Each number is 128 + 24 x the weight over its row's rms, rounded and kept within 0 to 255. Layers, rows and columns count from 0. The size above them is the row's rms in percent of the matrix's.

# layer 5 MLP up, 384x128, rms 0.117, rows 0-48, columns 0-63
size [ 83 119 109 116  85 116  89 104 103  95 102 103 109  90  85  93 101 111  97  90  76  89  98  96 115 115  86  92 117  96 108  88  88 116  92  90  90 103  95 117  81  88 111  99 151 101 112 111 104]
[[103 115 105 141  89 127 105 145 104 126 133 130 110 132  91 123 112  96 117 137 164 160 103 127 168 175 164 149 116  93  92  92 154 115  71 120 119  90 113 165 113 166 142 173 142 102 127 131 121 146 134 108 111 127 131  87 120 153  99 146 103 154 137 132]
 [139 198 124 166 124 151 105 131 145 153 120 127 162 107 136 130 119 113 140 138 114 146 140 115 100  95 140 103 150 129 134  93  83 131 147 110 159 120 126 125 164  98 117  95 144 161 165 179 104 116 172 133  95 143 107 138 125 121 112 122 135 103 119 115]
 [155 145 120 117 114 145 102 174 144 113 137 130 124 106 103 164 131 141 115 117 140 126 118 144 143 138 112 120 119  90 119  93 155  76 108  80 152 114 152 113 112 163 151 140  97  86 159 138 178 131 127  95 135 132 135  75 106 141  86 164 163  62 170 138]
 [143 169 220 124 122 148  93 165 124 108 157 135 146 106 122 166 116 154 104 159 132 124 140 166 157 110 110 119 134 135 136 114 109 141 143  51 139 120 145 161 149 131 123 118 135 122 189 169 127 141 117 127 118 114 125 119 131 108 130 146  94 106 163  92]
 [152 157 150 132 149 156 130 115 147  54 133 122 111 111 133 150 136 120 110 158 134 134 103 156 136  87 161 147 113 115 157 129  97 136 166  97  98  96 169 106 116 135 125 125 142 167 161 142 132  86  99 101 134 134 152 133 132 115  92 171 142 108 145 106]
 [114 165 163 132 114 147 104 120 135  99 142 123 159 130 142 128 132 127 133  93 116 149 114 114 140 110 144 101 187 129 153  94 122 116 164  80 179  78 152 161 164 128 105  85 116 137 159 132 134 118 167  99 118 122 124 137 118  89 110 129 148 108 106 110]
 [ 92  72 132 143 128 151 121 137  87 121 169 143 112 125  88 135 130  83 100 136 167 164  78 141  94 174 170 115 118 114  89 130 154 126 122 117 118 138 118 130 116 133 150 171 156 113 133 132 105 165 125 125 121 128 107  76 126 126  94 121 165  94 140 178]
 [132 168 139 128 127 143 112 133 124 134 130 139 136 134 140  83 107 109  95 148 144 152 151 143 156 119 117 120 184 129  90 160 106 173 160 116 106  98 196 154 159  91  91 141 155 149 182 168  82 158 157 160 125 150 101 127 113  52 137 124  96 125 124 153]
 [110 163 158 142 127 134  87 139 137 134 140 159 140  96 124 161 121 150  84 146 131 152 128 149 140 105  83  88 148 134 139  85  99 133 164 131 161 128 152 162 153 144  97 132 152 114 140 133 140 145 151 117 105 113 100 100 119 103  89 160 134 138 149  98]
 [ 79 136 166 176  96 171 123 184 117 137 123 157  98 117 101 138 124 137 134 110 136 126  95 152 114 174 114 124 123 128 103 124 140 127 155 141 173 117 135 102 100 134 141 136 164 115 150 139 142 137 103 125 126 155 135  87 140 119 139 120 138 105 123 102]
 [124 138 134 109 110 107 124 124 142  78 104 148 119 131 137 129 142 182 129 160 114 123 129 177 120 105 141 104 125 135 153  99 117 116 110 133 152 160 112  96 115  91 147 159 131 154 114  92 149 152 123 127  97 110 103 172 149 120 195 137 147 123 137 133]
 [ 80  82 124  97 127 140 121 140  91 127 127 198 166 138 125 104 127 121 121  97 104 153 132 128 148 138 141 102 111 124 138 119 150 140 114 138 101 116 134 130 147 180 108 173  84  88 129 129  69 148 141 124 124 112 142  78 129 137 127 168 101 200 129  69]
 [135 140 120 117 129 107  83 158 160  92 143 143 121 162 106 101 108 129 151 117 122 123 149 130 124 105 118 149  90 113 135 108 161 118 145 125 151  81 120  89 116 158 109  92  94 111 156 167 153  89 111  63 118 141 114 143 105  99 135 157 171 108 134 132]
 [138 159 124 120  99 122  83  96 121 102 146 129 146 160 111 114 133 147 122 121 177 145 133 123 156 123 128 141 111 116 118 121 159 112 120  77 137 122 129 150 126 140 130 147 129  88 121 126 104 124 124 134 119 161 113  69 130 135  98 135 110 132 164 170]
 [126 181 102 117 124 154 153 138 160 147 111  92 124 100 126 142 107 143  96 127 156 155 126 140 129 115  94  97 169 126 130 136 132 134 157 110  88  52 160 132 142 124 124 102 151 145 150 139  75 138  71 140 101 114 151  86 139 122 109 147 177  92  91 129]
 [ 75 142 126 113 111 136 111 106 114 131 136 172 124 137  95 107 147 118 143 130 164 133 121 130 127 140 159 153 102  78 112 116 126 135 121 141 114 112 111 147 129 105 116 162 138  48 115 155 114 172 137 133 131 165 115 123 109 134 134 145 157 154 153 142]
 [151 125 151 136 123 119 143 155 132  89 122 124  98 121 103 173 109 142 119 153 155 136 128 143 144 133 102 117 127 115 138 114 137  78  97 105 130  99 159 161 128 188 165 127 117 120 132 124 152 106  92  75 148 137 152  82 128 122 104 124 135 111 141 133]
 [112 126 174 109 134 135 171 150 120 128 135 134  98 137  87 121 147 116 125 106 127  99 121 133 122 116 168 117 128 123 119 124 132 126 145  93 155  62 135 120 138 125 148 103 112  96 124 151 125 110 117 124  89 124 134 134  93 135 138 104 154 138 103 107]
 [123 131 142 130  93 116  76 137 122 112  95 211 152 153 138 148 129 138  89 161 134 181 124 120 115 131 134 140 164 123 120 139 125 100 114 117 132 135  95 133 112 121 152 128 146 118 139 126 126 115 112 156 109  99 120 105 130 129 140 102  99  72 129 163]
 [126 146 174 133 124 128 112 152 113 117 116 145 111 108 130 145 134 128 119 143 175 148 138 155 152 141 111 122 133 111 137 158  98 141 137  76 130 113 150 143 118 148 147 133 131 123 123 152 154 139  79 131 134 146 125 124 117  97 165 139 107 125 166 140]
 [ 89 142 160 116  85 147 115 110  98  83 179 126 124 123 126  95 138 128 133 100 144 113 106 132 154 134 133 162 129 109 129 142 157 116 108 106 137 100 117 134 133 125 161 200 143 131 144 142 140 146 110 124 133 147 132 105 105 139 163 143 136 109 128 156]
 [150 126 140 168  94 121  71 118 135 106 137 157 150 120  95 153 112 126 101 166 144 176 147 160 174 102 103 142 140 106 120  86 125 180 146 106 105 114 185 135 137 137 132 147 136 114 117 154 115 109 117 149 173 146 136  94 165 138  94 125  80 106 179 152]
 [143 128 140 133  83 142  89 138 145  92 130 119 127 194 106 111 112 154 108 134 136 133 138  99 157 140 130 114 156 101 136 127 174 106 110  83 172 110 117 116 139 130 148 147  78 100 113 141 139 121 162  96 138 119 136  78 122 146 113 127 138  99 191 161]
 [ 90 122 136 119 132 104 118 137  94 159 117 166 149  91 138  75 155 104 110 129 154 121 155 165 128 122  94 120 121 144  94 113 122 138 139 130 115 149  99  93 144 153 110 112 161 113 135  80  82 148  84 160 141 137  95 138 150 155 153 135  97 148 131 112]
 [ 96 173 168 187  93 141 112 143 165 107 133 147 127 158 122 161 135 103 155 155 149 151 117 125 131 137 162 109 133 120 145 117 119 159 126  89 153 113 124 139 115 142  54 117 155 121 139 123 116 105 105 108 156 170 134 112 164 113 129 146 146  73 123 125]
 [132 166 127 126 109 130 141 155 162 147 153 105 107 158 137 111 116 110 120 129 131 129 110 134 183 168  73 118 130 116 147 143 147 107 135 119 121 118 141 174  74 145  99  98 119 150 140 127 136 109 131  65 143 146 163  94 127 127 116 192 112 115 102 109]
 [ 98 139 137 132 125 147  94 139 113 141 152 131 108 132 129  88 121 152 127 109 109 129 116 169  97 121 111  87 165 131  99  92 111 171 156 115 146 138 146  99 136 125 116  88 135 158 172 156 119  89 131 104 111 113 105 113 143  97  99 168 142 112 115 122]
 [156 128 124 123 133 127 141 161 132 150 114 123 137 116 102 151 107 104  96 163 143 198 129 124 119 130 119 100 198 148 116 101 126 108 126 157 165 140 154 143 104 134 110  80  99 130 105 123 103  93 110 139  80  99 162 109 101 146  89 163 121 105 122 148]
 [127 112 106 139 136 158 123 136  92 121 122 179 153  89 104 151 161  86 110  80 135 150  99 140 128 144 122 112 152 133 153 150 110 181 137 123 126 108 159 130  89 145  89 138 106 100 129 150  86 117 113 154 124 123 161 125  83 112 163 143 145 122 146 103]
 [115  83 117 131 130 110 131 146 116 118 137 120 119 101 115 140  92 169 100 142 176 163 135 174 149 123  99  96 151 122 120 138 117 162 156 148 135 123 137 134 132 116 117 132 158 106 145 109  88 139 102 198 136 142 128 124 185 129 138 167 148 131 173 133]
 [119 178 116 121 148 158 121 138 125 149 145 153 119 159 145 136 155 149 115 147  99 119 111 137 166 153  80 110 128 115 116 108 121 188 150 122 123  75 143 163 145 117  91 108  99 132 135 128 147 106  80  62 157 130 145 150 151  79 112 159 137 156 151 123]
 [143 133 122 178 145 159  98 144 134 129 158 163 132 122 112  98  77 128 115 122 172 135 142 167 140 139 112 155 123 109  88  91 143 121 118 157 169 144  99 117  94 151 157 130 115 154 108 173  84 139 114 120 115 125 103 130 144 138 105 149 148 116 141 136]
 [101 122 128 126  89 140 137 103  85 140 141 158 115 128 142 117 143  82 143  95 153 151 129 149 144 133 135 149 118  84 127 147 187 122 119 103 148 162  95 113 110 100 134 153 110 127 132 128 133 156 152 141  80 144  90 116 110 145 134 140 119 123 117 188]
 [ 77 133 149 149 116 170 103 171 136 123 118 106 132  89  98 120 142 132 109 120 168 132 121 130 117 153 169 130 128 119 121  87 124 153 162 132 125 125 151  92 151 121 129 144 153  94  94 162  82 139 156 163 116 147 151 119 121 146 158 141 152 126 137 146]
 [148 181 152 111 126 130  92 132 130 121 127 122 132  92 136 141 120 137  62 151 158 136 123 138 147 101  93 105 182 135 136 118  84 144 136 103 164 144 186 188 109 129 103 125 144 111 143 133  86 103 106 140 133 145 145 114 139 119 109 167 122 107 143 138]
 [112 168 137 158 109 134 150 131 118 168 118 155 142 157 136 127  97 103 106 146 169 150 109 154 131 146 107 137 141 102 120 145 123 151 130 127 123  82 163 129 134 120 161 129  84  93 147 153 128 123 130 117 119 137 124 113 140 128 128 148 114  91 120 130]
 [123 174 125 117 110 113 163 125 142 120 100 125 128 108 144 121 128 151 103  88 191 163 141 114 111  99 116 120 159 123 131 162 123 113 132 140 106  76 131 146 151 110 132 109 147 146 139 152 121 171  82 155 126 159 148 144 141 122 146 143  96  92 134 120]
 [108 120 147 160  85 107 122 156  97 108 143 121  95 125 109 129 110 138 126 100 115 123 128 142 154 156 151 126 117 130 167 116 119  86 117 114 179  94 128 116  98 119 162 145  84 128 152 132 176  93 121 128  98 141 131 146  98 128 145 163 145  98 180 137]
 [ 96 114 134 115 139 143 163 150 103 107 126 126 140 115  91 132 117 105 100 127 186 125 146 119 141 131 154 143 112 101 109 124 112 141  96 126 157 110  95  94 113 151 159 130  85 145 127 131 184 155  66 156 114 123 129 142 162 143 167 120 127 112 133 156]
 [120 155 153 116  83 130  79 117 129 132 122 177 137  84 133 157 146 154 134 122 152 166 125 142 138  84  86 117 117 139 160 130 106 159 136  93 158 132 137 124  96 105 114 135 101 124 131 134 137 149 127 159 106 143 120 138 119 105 163 136 106 121 151 154]
 [110 105 125 127 105 129 114  75 130 174 121 148 107 131 137  54 145 148 150 127 151 102 142 133 110 113 112 113 114 137 151 126 127 191 158 147 114 163 148  85 128  92 111 150 137 113 111 127 117 124 113 149 104 162 103 135 134 144 185 128 124 116 150  72]
 [ 76 137 135 150  97 159 147 121  89 141 155 158 135 138 100  99 121  83 114 109 185 111 148 138 123 122 119 120 159  96 128 107 155 124 106 140 132  96 116 110 146 110 104 181 120  92 122 159 145 147 119 122 113 145 103 134 129 165 142 155 145 155 121 161]
 [ 99  77 126 118 134 115 124 144 109 183 119 120 140 116 107 135 153  84 132 152 133 147 127 158 104 135 121 131 158 119 117 120 105 145 164 147 160 116 124  94 128 111 135  97 167 104 111 131  94 128 103 148 130 170 122 116 172 131 160 133 107 129 115 137]
 [130 153 168 117 102 147  50 151  81 124 161 179 116 150 118 155 137  96 113  88 155 142 111 160 100 142 108 152 107 115 102 120 145 129 179 110 125 130 151 104 102 141 144 120 148 100 151 167 144 105  97 122 143 139 155  74 165 119 131 139 138 135 131 129]
 [138 158 136 144 121 168  71 173 136 111 127 147 119 113 129 163 112 167 103 141 175 150 137 150 138 141 114 146 110 132 135 136 145 108 146 126 156  87 138 160 117 125 139 105  85 103 178 164 144  98  56 113  81 137 167 116 165 113 134 150 128 108 140 140]
 [160 149 134 106 121 105 117 159 134 134 162 105 119 148  81 159  84 128 126 136 176 127 131 140 141 128  80 151 148  98 129 162 147 119 117  65 122  99 134 144  89 167 136 145 126 138 146 164 131 106 123 127 138 173 129 113 115 132  77 130 111 156 132 126]
 [111 110 143 122 110 150 113 148 134 147 139 131  71 165 139 121 133 131 101 140 115 108 122 116 103 136  89 105 153 124 169 144 180 124 178 139 182  97 151 114 131 130  80  69  92 108 153 124 161  97  67  99 113 132 128 126 126 134 137 149 134 100 144  91]
 [147 167 111 181 153 193 111 143 106 145 118 134 156 158 131 129 130 137 119 134 109 156 124 146 125 129 106 108 163 127 139 127 130 179 166 109 149 126 155  61 124  97 116  85  77 118 151 159 119  70 128 130  93 133 129 146 117 115 144 137  92 145 128 121]
 [ 85 146 119 132 127 119 127 121 110  79 125 140 150 125 104 109 138 131  95  72 139 109 131  99 114  88 137 128  89 136 150 133  92 119 145  95 164 119 127 112 143 159 130 136 115 129 139 181 133 137 135 130 123 157 164 142 105  78 108 107 154 141 127  75]]